Weights of a small GPT-style language model, trained from scratch on English Wikipedia: rotary positions.
Each number is 50 + 12 x the weight over the matrix's rms, rounded and kept within 0 to 99. Layers, rows and columns count from 0.

# down: layer 3 MLP down (transposed), 1280x160, rms 0.245, rows 53-95, columns 0-79
# up: layer 3 MLP up, 1280x160, rms 0.243, rows 54-95, columns 0-79
down53:42 27 28 45 58 76 41 40 54 33 49 44 53 36 64 55 45 56 36 39 54 42 65 66 56 49 44 54 58 41 49 66 52 38 53 34 53 38 48 49 45 51 45 40 41 63 41 40 53 33 51 63 35 62 55 45 36 45 43 43 60 45 34 42 44 61 44 38 49 53 60 34 58 43 62 37 51 58 47 50
up54:65 69 77 33 46 43 58 32 51 41 62 53 47 53 51 44 57 64 56 39 66 37 43 36 36 40 55 54 58 63 62 62 47 44 68 52 78 48 46 59 45 59 47 40 53 43 53 49 37 52 51 58 52 55 56 47 11 51 92 49 53 64 77 67 36 40 68 76 65 76 57 46 96 46 45 52 68 27 39 69
down54:49 48 50 82 57 43 70 72 56 23 70 46 35 44 43 72 57 65 57 75 62 52 22 46 72 53 67 89 47 80 54 34 33 71 26 48 42 53 51 66 70 49 41 31 50 40 12 58 48 39 37 48 47 52 60 55 64 50 35 64 57 46 56 57 49 67 58 57 57 48 33 55 66 69 50 42 47 67 47 20
up55:41 54 23 43 43 35 53 73 38 51 58 47 47 44 39 42 67 17 42 45 55 45 59 65 61 58 48 60 32 35 59 47 46 46 42 74 39 54 55 57 59 48 46 46 56 38 53 61 40 37 44 54 49 62 64 56 33 59 47 53 73 49 58 43 49 68 47 47 51 51 48 44 40 46 38 69 65 49 43 60
down55:29 60 29 31 37 54 55 42 56 30 67 35 73 42 39 55 53 54 51 35 38 57 26 54 54 36 46 21 49 44 55 37 39 75 63 55 57 40 21 47 40 36 45 56 45 58 43 39 57 59 54 46 36 41 52 53 54 46 51 37 56 53 59 27 51 60 35 47 61 39 48 49 55 72 42 50 49 38 55 55
up56:51 52 33 45 68 42 56 55 44 61 60 61 51 65 68 45 36 47 56 47 45 65 71 17 46 39 57 58 49 48 46 48 59 77 33 64 55 59 37 28 36 70 63 27 46 56 46 38 60 57 43 39 45 57 43 59 51 50 42 36 70 50 55 36 24 37 61 49 39 54 61 63 57 41 43 64 55 41 57 42
down56:28 52 51 45 51 50 42 45 49 67 60 47 39 53 29 41 31 59 70 53 76 57 39 52 42 48 57 47 48 56 58 44 71 43 44 35 63 58 46 42 28 40 35 76 59 51 34 33 48 49 40 46 61 52 46 45 44 46 43 50 33 61 55 46 47 66 48 83 60 49 50 37 37 51 72 43 43 59 66 36
up57:62 41 27 52 55 42 53 59 53 61 43 53 42 49 24 65 66 58 65 23 44 53 70 63 48 53 60 34 64 36 48 66 63 48 49 51 67 57 48 29 44 36 51 57 37 31 51 55 48 57 44 61 46 31 62 27 46 38 52 45 41 43 55 58 63 48 52 47 90 44 40 42 63 40 61 70 58 34 48 77
down57:37 35 53 73 57 61 47 28 58 39 67 45 50 54 51 39 31 40 54 51 63 56 39 65 56 38 56 46 61 53 56 50 60 45 72 67 58 56 66 36 35 50 38 75 42 54 53 48 49 38 19 41 58 34 44 50 30 41 40 45 49 52 54 65 57 49 62 47 42 68 58 54 49 44 40 57 52 40 56 13
up58:31 57 76 33 54 27 89 45 51 45 54 43 44 43 57 68 64 36 42 59 47 67 51 72 36 51 48 30 45 46 37 65 83 54 40 67 40 54 56 59 47 61 29 56 57 45 61 60 33 34 45 37 43 66 52 43 68 44 76 42 63 64 36 63 47 61 47 59 56 52 40 48 50 49 44 57 28 71 38 37
down58:55 45 38 59 41 58 43 64 57 52 56 52 23 46 56 66 53 36 53 43 52 47 38 43 67 77 47 64 57 42 37 57 39 55 37 37 66 64 46 85 46 73 47 54 52 50 51 55 45 50 59 53 61 52 44 56 41 60 38 56 30 45 64 54 43 32 68 64 60 26 48 46 45 51 49 66 34 24 36 37
up59:58 45 49 35 58 35 40 30 44 58 81 72 55 61 56 39 41 27 38 34 42 33 52 40 61 78 52 44 37 41 53 42 47 38 53 53 56 57 61 62 50 39 77 52 47 48 52 47 43 58 40 43 53 45 62 70 52 68 53 58 51 55 62 58 63 37 46 61 39 60 38 53 52 55 60 62 47 48 52 37
down59:29 76 66 66 58 66 51 38 35 35 36 63 41 52 41 54 41 72 54 63 56 72 52 57 50 51 51 49 53 63 63 62 53 53 39 56 45 50 61 56 33 29 35 50 56 41 37 42 41 50 45 60 48 55 69 19 63 37 34 65 52 33 47 64 44 26 53 51 45 50 32 39 43 25 44 51 54 58 51 60
up60:48 49 51 70 80 32 71 49 41 49 68 42 49 43 66 54 50 57 22 61 46 37 48 68 35 31 64 27 54 52 38 48 49 58 46 71 50 39 37 53 32 49 57 45 50 32 53 41 51 78 54 82 55 51 61 59 49 38 66 48 60 79 43 30 51 53 60 59 62 62 57 56 53 51 56 62 40 47 27 65
down60:44 57 43 51 38 42 59 62 40 51 57 61 59 62 44 41 40 30 36 23 19 34 51 38 47 36 47 61 37 40 57 48 55 47 38 34 55 40 54 60 64 48 62 43 59 33 57 42 55 37 55 45 45 41 62 70 35 69 40 61 49 53 48 42 70 73 28 43 29 44 66 45 28 38 62 43 72 54 63 68
up61:66 50 50 47 42 38 54 65 68 45 49 38 50 55 56 29 54 42 61 28 35 48 52 62 45 62 52 59 44 42 45 51 56 36 55 42 56 47 38 25 46 51 56 63 59 53 70 70 33 43 52 13 62 47 57 43 47 33 70 49 36 59 49 55 21 66 36 49 69 55 34 61 50 55 50 65 60 53 53 35
down61:48 63 53 58 47 58 63 67 60 49 68 68 46 49 42 49 51 35 46 79 61 40 54 44 55 47 45 42 59 55 53 55 55 41 62 21 35 45 45 57 19 45 32 58 31 57 39 40 51 43 39 58 63 45 36 64 67 59 36 61 45 38 55 61 32 49 48 61 59 45 55 37 38 53 52 60 59 67 42 55
up62:46 58 40 58 49 62 59 31 55 65 42 23 57 50 52 60 51 53 49 46 62 33 37 45 62 62 46 40 71 55 57 64 43 47 61 82 69 57 48 58 78 53 50 57 53 30 30 58 57 39 45 38 65 54 61 34 52 47 52 30 64 38 65 51 48 53 59 49 49 32 37 60 53 55 29 56 64 38 60 69
down62:67 28 34 42 31 45 61 47 79 40 58 71 45 38 73 42 60 45 38 71 49 73 48 56 45 58 37 23 43 43 43 51 50 62 31 46 40 60 71 59 60 52 53 67 57 52 38 47 49 75 32 41 72 43 52 49 48 62 47 64 66 55 72 46 35 52 49 31 42 61 51 49 74 50 76 38 32 22 50 45
up63:53 32 67 44 66 41 71 58 48 68 57 37 56 58 43 45 58 37 56 45 50 55 61 54 39 58 32 25 33 29 71 32 65 45 84 43 39 47 61 49 64 29 83 43 51 27 61 51 58 58 70 71 63 66 55 53 47 34 29 56 62 35 75 48 41 45 50 48 36 43 57 59 54 47 41 57 50 37 23 55
down63:59 54 57 54 70 43 56 27 34 76 30 39 63 45 54 54 38 63 55 60 56 60 57 59 24 45 58 39 54 44 48 64 37 43 62 54 50 37 41 47 74 44 59 56 37 25 59 57 48 37 67 63 58 55 44 45 14 24 54 53 39 48 85 71 55 35 34 32 54 42 26 64 47 38 56 58 43 47 55 28
up64:55 38 57 56 68 65 66 59 41 52 37 54 34 33 33 72 42 54 62 09 49 56 47 58 45 78 54 26 50 51 48 40 66 63 29 44 29 41 50 50 51 52 40 46 52 65 36 61 46 41 56 50 42 58 46 67 39 59 48 55 37 43 33 51 56 53 41 38 44 58 36 61 54 34 47 71 49 37 50 61
down64:40 40 61 45 59 51 35 46 49 72 48 63 54 48 53 53 44 56 54 58 42 53 55 49 27 51 51 48 31 46 58 45 39 62 36 44 28 56 51 61 80 53 55 52 43 60 57 58 31 53 27 37 42 55 39 60 67 53 66 39 22 36 46 22 57 31 49 38 48 46 48 57 43 77 49 57 49 59 29 46
up65:55 52 31 31 53 44 56 46 59 37 42 55 47 33 47 48 59 63 51 33 63 43 40 45 37 63 47 50 54 34 52 60 58 62 58 38 30 64 69 34 35 44 53 51 55 57 56 55 55 62 46 57 67 66 58 50 40 64 37 47 37 44 46 54 56 55 61 45 48 55 35 50 50 46 58 77 74 46 63 43
down65:39 35 45 50 68 55 35 56 64 39 32 48 41 70 34 48 35 45 54 49 55 60 37 43 81 61 51 56 58 55 70 59 37 30 57 46 33 66 55 45 35 40 46 56 63 41 58 59 43 50 67 82 41 37 59 47 74 57 60 44 52 54 65 46 56 44 67 61 58 51 56 61 62 19 55 44 52 46 58 54
up66:50 56 59 43 57 43 48 59 35 51 47 51 50 66 40 31 34 61 65 44 54 55 56 64 32 65 49 49 30 39 47 57 44 64 58 50 59 63 59 43 49 64 68 45 58 41 52 55 51 57 44 53 45 60 60 46 34 47 56 55 40 63 50 56 31 37 60 32 52 50 46 48 63 32 58 65 35 58 39 39
down66:51 39 68 58 46 29 41 49 52 46 43 30 62 60 35 45 66 53 62 56 44 55 42 71 37 76 44 21 65 57 53 77 63 55 49 48 53 51 47 49 36 38 52 51 25 53 36 55 48 52 47 41 67 33 40 47 73 59 34 51 46 37 62 42 47 38 69 34 54 39 58 43 39 62 54 57 68 43 37 55
up67:50 60 35 39 58 65 59 61 56 33 62 27 39 38 53 55 55 54 50 56 42 41 51 55 62 49 54 63 59 39 61 47 49 35 51 77 66 67 50 66 40 57 69 49 50 55 42 64 31 58 50 41 61 51 53 46 50 36 64 41 22 53 62 37 68 60 32 41 32 55 49 54 61 53 56 48 60 58 49 32
down67:42 53 45 68 40 51 57 65 61 64 60 62 35 68 50 72 44 59 61 53 62 36 47 57 43 45 52 70 56 62 76 66 55 48 48 53 46 44 62 40 54 33 29 47 47 45 45 42 67 44 46 53 66 39 51 52 51 46 59 46 43 46 51 56 69 63 52 39 54 52 44 47 48 74 48 36 53 59 58 58
up68:41 57 61 39 81 33 90 39 65 51 73 35 63 47 37 57 50 42 67 35 69 55 57 55 34 46 26 54 58 52 52 59 38 19 49 60 70 41 45 47 60 48 52 60 28 67 43 83 45 48 39 45 52 52 61 50 64 61 45 32 50 35 65 67 44 43 60 64 57 49 42 54 55 42 66 65 41 41 68 65
down68:54 45 65 37 67 36 34 52 49 53 68 67 58 45 75 36 41 28 34 31 26 56 66 46 55 57 38 40 59 79 52 31 78 52 48 38 26 57 48 27 61 34 35 74 28 56 61 46 61 41 59 54 58 44 48 53 21 40 42 48 61 52 62 31 46 65 22 56 58 44 28 45 54 54 52 35 55 55 48 48
up69:30 46 74 45 39 37 57 48 51 51 41 62 37 56 79 49 45 59 49 47 55 43 71 49 68 31 30 46 53 51 47 44 61 66 58 65 42 84 51 37 36 40 57 36 48 65 29 41 58 53 60 55 36 57 48 54 62 54 46 59 51 48 45 63 26 35 56 61 37 83 34 45 53 64 50 59 28 41 38 57
down69:55 53 55 49 40 41 50 54 40 71 60 52 39 38 52 52 45 35 62 66 51 61 45 60 33 69 45 41 54 60 44 65 36 15 49 51 48 34 57 52 32 58 41 53 38 57 49 47 66 53 35 35 48 65 51 39 50 37 35 61 46 46 37 50 53 32 36 52 32 28 48 45 36 45 43 44 42 45 43 34
up70:44 65 58 45 26 66 51 51 55 60 41 55 30 42 27 40 56 40 57 18 66 35 58 58 52 50 73 41 46 61 50 45 44 58 55 51 45 56 46 64 45 53 43 57 54 45 48 59 40 42 59 51 56 36 41 46 49 63 45 59 54 75 51 38 65 65 41 65 32 49 44 50 61 58 45 36 50 58 63 31
down70:48 68 31 71 56 47 58 46 60 60 30 44 28 50 45 45 61 42 59 35 26 43 50 35 51 47 48 66 49 47 41 55 33 58 49 39 58 57 61 52 49 45 51 44 32 44 56 43 65 22 69 56 37 36 55 46 45 41 34 41 48 51 59 68 49 58 51 63 44 25 53 57 59 42 43 50 59 67 56 67
up71:46 54 40 35 45 37 30 62 49 47 40 35 41 41 55 52 48 49 52 43 61 44 44 63 46 43 48 39 41 50 65 57 45 66 74 65 50 37 44 59 36 38 52 54 49 43 55 48 47 35 54 61 42 59 37 47 26 25 56 59 28 62 67 64 46 70 55 48 57 63 50 34 68 45 39 57 37 44 51 41
down71:41 50 70 73 51 64 53 66 64 34 68 53 59 61 52 51 47 52 85 54 54 31 55 71 31 50 50 64 35 55 39 54 48 47 67 32 51 51 43 55 73 47 45 44 43 63 68 69 39 51 72 30 65 54 44 47 49 35 62 57 41 56 53 60 45 64 63 19 49 31 53 65 67 42 49 57 71 60 43 71
up72:54 57 50 59 51 49 58 49 57 55 50 45 50 54 50 44 33 36 65 62 74 37 56 52 44 59 37 75 29 29 43 69 70 44 53 49 71 48 33 46 68 51 49 40 41 43 61 42 25 49 61 61 55 47 66 41 39 40 50 51 40 52 72 36 57 56 49 44 64 36 65 68 49 54 32 48 64 54 38 32
down72:34 33 55 52 51 47 56 23 39 47 69 51 43 50 62 41 22 48 77 46 57 58 43 51 55 61 23 56 44 40 31 37 54 62 78 48 51 42 47 53 47 44 32 76 62 46 47 64 57 47 35 49 69 67 51 57 56 36 58 55 77 46 38 32 48 68 32 57 80 62 53 52 36 82 77 73 64 40 59 60
up73:51 66 37 57 56 53 59 39 34 35 54 49 49 25 33 66 40 34 42 29 40 51 47 40 72 47 54 55 43 39 36 44 56 42 63 53 55 57 27 43 43 44 63 34 51 60 50 70 68 29 39 57 49 61 44 58 46 54 41 41 67 51 32 45 44 58 40 72 57 55 42 60 44 69 41 70 27 51 49 68
down73:75 54 55 64 34 42 66 84 51 60 49 35 57 57 50 68 41 63 53 51 68 78 43 52 64 43 45 43 43 66 41 27 32 59 50 57 47 41 50 52 46 64 57 52 63 60 51 32 53 65 70 66 44 61 54 70 51 41 49 71 51 53 39 72 42 44 36 33 35 56 66 57 58 58 70 47 39 54 28 38
up74:46 64 38 47 55 40 54 47 64 51 43 47 40 50 52 49 65 37 73 50 47 34 55 52 56 61 49 56 62 39 65 48 52 75 64 62 43 37 54 42 77 53 66 46 50 62 40 61 44 47 54 61 59 74 52 58 51 12 51 30 35 62 52 42 32 50 44 33 62 47 53 56 36 38 33 45 31 54 58 53
down74:64 42 53 30 58 50 63 56 47 34 33 71 58 31 26 45 43 38 51 36 32 36 54 39 59 57 52 48 29 63 34 42 56 37 39 37 67 42 31 50 49 68 49 34 37 48 42 81 26 59 70 41 46 48 63 63 57 28 56 53 47 38 46 53 33 61 60 51 45 67 57 58 40 44 56 61 48 45 69 39
up75:34 49 67 42 45 45 59 48 56 57 60 48 40 30 48 43 51 49 63 45 35 56 53 28 50 59 33 76 54 28 42 44 45 61 37 70 32 43 37 55 59 56 57 45 65 42 28 40 40 64 50 35 61 54 59 46 52 65 49 43 72 37 52 44 51 37 64 69 32 46 43 57 42 61 52 58 63 18 63 48
down75:57 57 66 33 36 72 62 49 42 51 40 34 47 62 63 56 58 78 76 41 74 47 42 43 45 67 48 63 62 63 32 30 53 70 55 55 49 54 62 66 56 40 38 42 57 49 37 29 57 46 46 46 36 67 63 37 60 69 63 56 53 31 48 47 39 27 49 55 52 52 53 42 37 36 37 42 74 28 52 42
up76:20 76 54 36 41 31 49 54 22 75 55 43 55 44 57 42 65 60 56 54 63 72 45 37 77 40 50 52 66 49 55 88 66 54 38 39 38 42 50 48 42 63 54 54 49 57 72 35 62 47 44 43 48 36 56 32 60 58 69 60 47 42 61 61 64 73 71 33 67 33 46 43 68 48 26 75 41 51 48 63
down76:59 63 56 48 50 53 60 34 61 43 39 25 47 43 41 49 66 29 42 57 86 47 54 46 35 54 51 54 60 27 58 55 37 71 67 77 58 60 60 42 43 50 73 32 34 64 41 48 66 41 57 48 67 48 23 60 52 64 56 46 66 36 76 26 30 48 53 52 47 42 71 56 47 44 39 40 78 56 52 68
up77:46 57 56 47 44 50 59 56 71 40 56 41 63 68 57 51 84 48 77 26 45 39 57 54 41 73 25 62 33 38 50 51 54 52 46 47 40 51 43 62 36 30 56 47 72 61 55 35 58 35 53 38 67 29 48 53 37 77 35 65 27 53 47 35 41 54 31 53 62 54 60 56 43 66 22 47 37 49 51 51
down77:48 36 44 55 69 41 45 55 43 37 66 31 46 18 42 48 59 46 36 75 52 50 30 63 27 69 50 73 37 65 53 65 50 61 45 36 66 35 64 51 45 59 71 58 50 39 43 44 48 29 50 39 55 20 58 59 40 51 52 74 35 31 46 60 67 42 56 75 44 73 42 56 50 57 62 31 42 36 38 50
up78:58 60 43 38 51 54 59 69 43 45 52 63 42 51 35 65 50 44 38 65 72 55 69 66 48 35 36 45 51 57 34 44 45 65 58 62 43 54 58 59 68 53 49 46 70 55 47 63 30 45 57 56 62 56 34 52 39 57 75 24 68 60 47 44 48 56 54 65 49 42 51 63 23 56 67 54 50 31 61 55
down78:48 40 49 45 52 57 47 41 52 63 33 49 49 32 45 37 46 37 59 44 39 51 35 19 38 56 70 64 42 45 53 50 40 59 54 40 58 49 63 56 37 51 49 49 33 44 58 46 63 56 48 41 54 56 55 13 66 59 39 60 62 31 47 36 43 42 54 35 44 52 70 50 38 45 48 42 49 57 38 57
up79:37 53 51 49 50 48 66 42 67 67 56 57 67 48 29 55 54 58 33 37 48 47 60 44 41 45 56 64 45 58 64 63 57 45 33 34 46 76 48 62 38 46 57 61 35 50 70 50 49 74 27 47 61 44 52 32 61 46 66 50 68 61 56 57 58 34 38 52 78 42 66 52 67 67 26 56 42 47 52 47
down79:69 50 42 68 46 54 43 41 32 57 60 39 39 45 67 48 42 38 70 70 52 54 58 58 31 58 49 58 27 50 49 57 53 53 59 51 58 32 56 42 48 39 36 36 73 53 46 37 59 58 46 67 53 57 61 75 49 38 48 64 42 27 44 61 35 18 59 54 66 48 46 38 36 53 54 38 51 19 18 58
up80:29 53 56 30 37 44 64 48 49 60 53 52 60 49 58 67 56 52 61 45 52 58 60 56 55 73 59 49 42 46 50 55 33 64 74 58 38 26 40 35 36 48 57 54 47 43 60 47 57 52 29 67 68 55 40 70 37 50 69 67 54 47 48 62 32 38 41 73 29 49 53 51 69 49 63 77 23 60 63 63
down80:66 65 47 55 48 58 41 53 60 38 55 48 46 64 26 56 57 56 48 55 51 32 51 41 32 27 43 60 49 52 49 56 50 51 46 32 35 48 44 66 50 79 60 72 48 43 43 57 58 40 71 34 39 47 55 59 41 44 45 69 35 42 27 45 59 53 39 54 36 44 50 51 58 67 57 51 56 42 58 44
up81:66 62 52 37 37 49 45 55 61 50 42 68 54 54 46 38 62 33 54 31 53 71 55 68 59 56 36 38 64 34 42 48 38 39 57 47 44 38 44 52 58 35 57 36 42 40 47 33 44 53 39 34 45 72 52 51 51 78 27 60 51 49 51 43 47 47 55 51 46 61 63 51 53 67 44 58 59 58 45 39
down81:60 49 47 51 49 49 42 59 65 58 48 71 45 65 64 59 53 25 51 61 50 48 53 59 39 52 46 52 49 45 57 47 42 51 37 48 47 60 57 31 57 72 51 50 42 28 53 51 71 41 56 55 71 32 83 31 49 41 54 57 56 31 52 66 51 38 51 64 50 37 63 42 56 56 49 60 25 48 62 34
up82:41 47 47 34 62 42 47 45 50 51 52 21 48 57 53 63 60 64 75 54 59 69 38 57 50 53 47 36 54 49 65 45 48 66 37 41 56 46 56 52 44 64 35 38 30 40 60 39 58 60 55 43 47 75 57 46 41 57 62 42 22 62 53 52 52 72 48 55 49 65 53 66 34 45 58 47 45 55 50 39
down82:32 59 47 35 46 47 79 50 52 20 38 55 42 29 51 30 38 37 42 44 54 59 61 27 38 26 52 45 59 27 62 28 49 46 58 42 44 67 56 47 74 30 78 68 47 53 62 46 53 46 57 39 32 33 54 30 55 46 56 59 63 46 62 56 51 60 38 47 63 54 66 64 49 40 56 57 66 57 54 57
up83:36 48 34 50 44 56 44 59 51 63 53 38 46 57 47 53 42 40 60 53 66 38 65 50 39 59 54 66 46 42 49 59 43 74 36 35 48 59 31 49 30 45 63 38 51 40 48 62 61 53 33 26 44 44 48 69 48 48 38 48 32 49 65 49 49 60 46 78 41 65 52 55 48 44 52 64 61 57 48 53
down83:85 53 45 61 55 35 60 56 37 37 41 35 27 54 54 50 48 37 29 60 46 43 53 48 62 45 41 38 46 47 34 64 45 65 70 60 54 28 59 36 58 59 46 42 42 42 49 45 53 40 48 47 62 46 34 58 55 61 49 39 73 37 41 43 23 56 44 65 47 62 33 42 53 52 49 26 60 57 58 49
up84:32 36 36 51 60 65 47 48 42 36 75 64 48 40 30 61 87 60 70 45 36 74 70 77 70 46 18 47 46 57 42 47 50 41 45 43 64 49 47 45 57 48 46 58 47 44 33 46 43 72 45 33 65 80 62 59 46 31 56 53 34 36 40 45 40 28 61 58 16 45 43 57 46 60 52 34 61 59 32 58
down84:42 47 68 50 53 62 48 48 59 44 38 52 48 43 61 54 61 54 49 60 64 41 54 44 46 29 56 46 44 47 59 54 43 47 42 50 45 49 59 59 41 50 56 23 49 59 54 64 49 42 46 57 46 25 43 49 49 50 59 43 61 45 66 50 70 64 74 43 55 59 50 42 54 75 29 53 42 57 42 65
up85:29 63 44 68 50 53 62 64 46 42 46 68 47 61 54 46 50 62 51 52 65 38 52 52 35 44 31 48 64 60 27 42 63 71 39 23 49 43 56 48 45 67 53 32 41 60 50 56 60 53 44 51 32 67 71 51 57 44 49 44 47 74 32 57 25 62 58 44 57 68 66 48 48 53 57 68 42 49 50 58
down85:31 71 33 47 45 49 71 34 59 53 37 44 51 67 36 57 60 52 58 56 48 46 35 42 33 31 31 41 50 26 65 38 56 33 46 63 52 44 36 56 53 25 59 45 48 52 57 39 48 43 36 48 70 66 49 67 61 48 47 45 43 44 47 59 52 61 40 26 64 49 32 68 34 47 29 31 42 51 51 52
up86:51 72 42 44 67 23 45 52 41 47 34 47 33 46 78 67 67 37 36 57 39 22 61 52 49 55 42 06 41 36 44 35 48 47 27 53 67 55 54 48 59 47 44 53 45 44 57 45 59 72 64 51 54 45 25 67 41 58 63 40 48 45 55 50 73 47 41 42 65 46 60 35 80 56 54 28 72 64 63 54
down86:42 48 53 54 58 52 50 64 50 41 45 61 50 72 42 42 22 41 59 36 49 43 74 49 27 43 34 27 37 41 78 54 61 41 40 52 83 34 57 46 47 48 58 50 61 47 44 58 44 52 70 56 46 37 48 53 70 47 46 61 64 63 37 65 21 69 35 45 58 41 45 69 36 61 43 50 42 53 55 44
up87:63 63 45 44 50 52 48 45 55 54 45 71 62 68 23 52 43 51 54 43 38 35 32 67 45 53 17 57 62 44 53 54 53 37 43 57 38 55 53 75 40 73 33 38 38 36 28 50 39 53 48 32 50 58 50 26 53 53 32 41 33 48 55 66 45 51 34 41 53 51 52 58 49 63 37 72 54 51 42 65
down87:34 40 67 55 56 65 76 48 53 68 42 56 42 68 54 58 24 44 52 43 35 57 48 46 36 52 39 53 50 50 53 55 52 51 60 71 63 51 40 65 34 56 44 46 56 53 61 63 73 37 54 78 59 50 46 42 54 37 57 52 44 53 45 79 31 61 65 35 35 33 54 32 46 33 48 47 62 80 40 61
up88:43 62 61 38 67 36 63 38 73 48 50 60 33 32 48 53 48 68 41 30 51 48 44 70 42 38 50 32 55 46 37 45 40 63 54 55 46 32 45 36 32 55 45 44 57 51 60 80 48 56 53 65 57 47 52 51 46 29 66 48 51 54 47 45 43 49 40 29 48 72 49 72 59 40 53 67 42 69 28 35
down88:55 61 47 52 44 42 56 63 47 43 46 52 34 52 49 33 53 38 54 50 26 36 63 50 41 51 71 43 39 48 51 65 52 21 07 59 63 49 47 38 63 50 37 29 57 38 27 53 57 59 84 61 43 51 53 68 54 37 59 40 46 39 56 54 40 47 68 48 47 46 64 71 36 45 66 54 31 61 71 44
up89:48 49 52 33 48 47 37 49 54 63 44 31 46 46 43 38 43 60 48 42 53 37 51 65 54 48 50 43 72 48 47 38 62 48 55 48 51 61 57 50 57 42 53 52 31 34 77 50 42 47 52 45 52 52 31 54 51 24 58 35 45 46 36 73 50 66 62 68 75 46 47 32 50 57 36 61 48 58 67 80
down89:38 44 67 56 42 41 43 45 72 56 27 61 58 44 51 33 37 51 31 57 60 52 61 52 41 39 65 63 47 47 43 58 65 40 62 35 47 52 36 28 46 32 48 65 27 44 51 39 66 43 48 57 50 46 43 55 36 43 40 51 41 75 71 48 76 40 52 76 52 61 68 56 61 59 48 43 67 53 54 50
up90:45 60 21 46 60 48 43 21 60 62 62 53 50 54 65 46 48 53 54 32 32 44 72 59 43 59 51 34 48 47 58 61 69 66 30 10 29 58 72 61 56 67 72 68 13 49 67 61 36 67 57 34 62 45 35 75 45 42 66 35 45 54 58 45 63 78 49 38 50 62 59 46 46 58 31 50 66 32 69 74
down90:46 52 56 59 37 46 55 54 32 41 46 32 54 69 73 42 42 60 36 56 51 51 41 54 34 71 55 69 76 38 46 38 42 42 48 47 57 67 52 36 52 25 40 43 59 52 56 75 61 48 56 38 53 53 51 44 49 50 64 66 43 59 23 49 45 61 51 46 72 59 34 61 34 49 51 71 56 48 27 34
up91:55 52 52 54 73 53 39 50 48 60 74 49 75 72 42 48 56 31 47 53 52 60 55 47 54 51 39 53 58 40 49 58 50 33 40 41 49 57 46 42 60 50 58 58 33 35 65 17 59 33 58 54 42 55 46 40 39 78 52 26 54 41 48 36 66 54 58 49 68 45 62 54 58 39 35 49 73 66 87 48
down91:72 56 57 64 44 67 40 57 55 42 38 38 55 65 57 36 33 48 61 57 50 39 45 58 44 46 41 47 49 36 31 55 52 25 42 63 76 64 51 39 52 31 41 50 51 27 20 28 58 55 51 44 67 58 60 56 50 52 44 38 35 32 53 43 33 39 52 45 42 58 56 31 44 45 47 33 65 53 54 52
up92:50 56 39 41 56 67 67 74 46 40 52 62 40 45 53 18 55 27 48 19 59 65 43 43 55 52 53 63 30 39 61 52 58 76 27 37 24 66 57 37 50 35 49 33 30 51 52 45 66 49 30 57 48 56 51 34 63 52 41 51 61 41 41 41 43 42 37 34 35 62 67 43 56 43 47 79 67 64 45 43
down92:45 31 50 56 48 66 43 44 35 76 58 43 35 32 49 56 48 52 52 73 56 23 44 44 39 48 48 42 34 51 44 49 36 55 54 48 35 51 54 55 52 61 43 72 40 50 50 71 49 60 72 52 55 43 58 52 52 44 43 57 32 53 50 62 39 64 72 77 43 45 79 56 73 52 43 56 35 54 49 30
up93:65 82 48 63 65 42 68 38 53 53 60 59 36 60 62 31 49 38 55 64 72 63 45 82 43 40 56 29 53 46 60 54 31 76 46 54 42 48 45 66 81 41 52 48 63 36 30 66 62 50 59 49 41 60 52 72 34 55 45 44 52 59 59 67 62 48 57 72 50 50 48 45 51 66 55 51 47 34 50 64
down93:33 49 17 71 68 38 58 37 59 48 60 71 46 56 48 54 70 44 37 42 61 58 53 60 60 48 37 30 43 68 42 44 61 37 56 35 51 45 45 35 71 67 71 59 39 50 46 50 47 48 38 40 64 44 48 24 57 48 26 56 61 38 67 67 32 34 55 48 65 55 70 46 52 39 44 36 51 55 38 58
up94:53 61 40 52 51 46 49 57 65 61 59 57 48 33 69 29 48 48 48 48 42 48 51 37 42 56 48 46 54 56 72 76 58 29 40 38 50 53 68 78 49 39 48 41 30 55 59 37 42 55 58 46 46 77 56 36 41 60 38 61 51 56 44 45 63 40 67 48 11 48 55 45 36 36 40 72 53 67 56 51
down94:49 49 51 75 19 63 22 62 50 66 41 49 30 72 56 44 45 47 68 36 50 44 43 63 65 45 46 46 49 46 45 28 54 54 40 53 25 49 65 49 47 58 24 39 53 62 42 67 46 54 38 45 61 18 67 52 49 46 33 37 63 56 56 37 42 23 76 39 45 58 43 55 52 44 65 62 34 37 67 76
up95:40 67 49 52 36 24 64 34 47 45 54 52 43 42 43 57 57 54 46 22 74 64 36 45 39 55 47 55 29 32 53 30 61 56 39 57 23 53 45 42 56 71 52 23 53 43 59 38 54 20 53 50 56 46 69 52 53 59 60 65 42 33 85 32 51 47 18 35 62 62 66 69 63 47 38 48 49 41 37 60
down95:43 33 48 44 54 37 47 48 47 60 46 65 58 55 40 49 27 33 38 63 26 44 46 58 34 79 46 53 53 53 60 24 72 47 38 39 76 75 17 61 55 52 17 59 48 57 68 55 64 51 45 49 16 34 50 34 49 44 52 58 43 51 68 53 53 63 49 61 44 62 52 56 46 37 59 57 43 51 57 50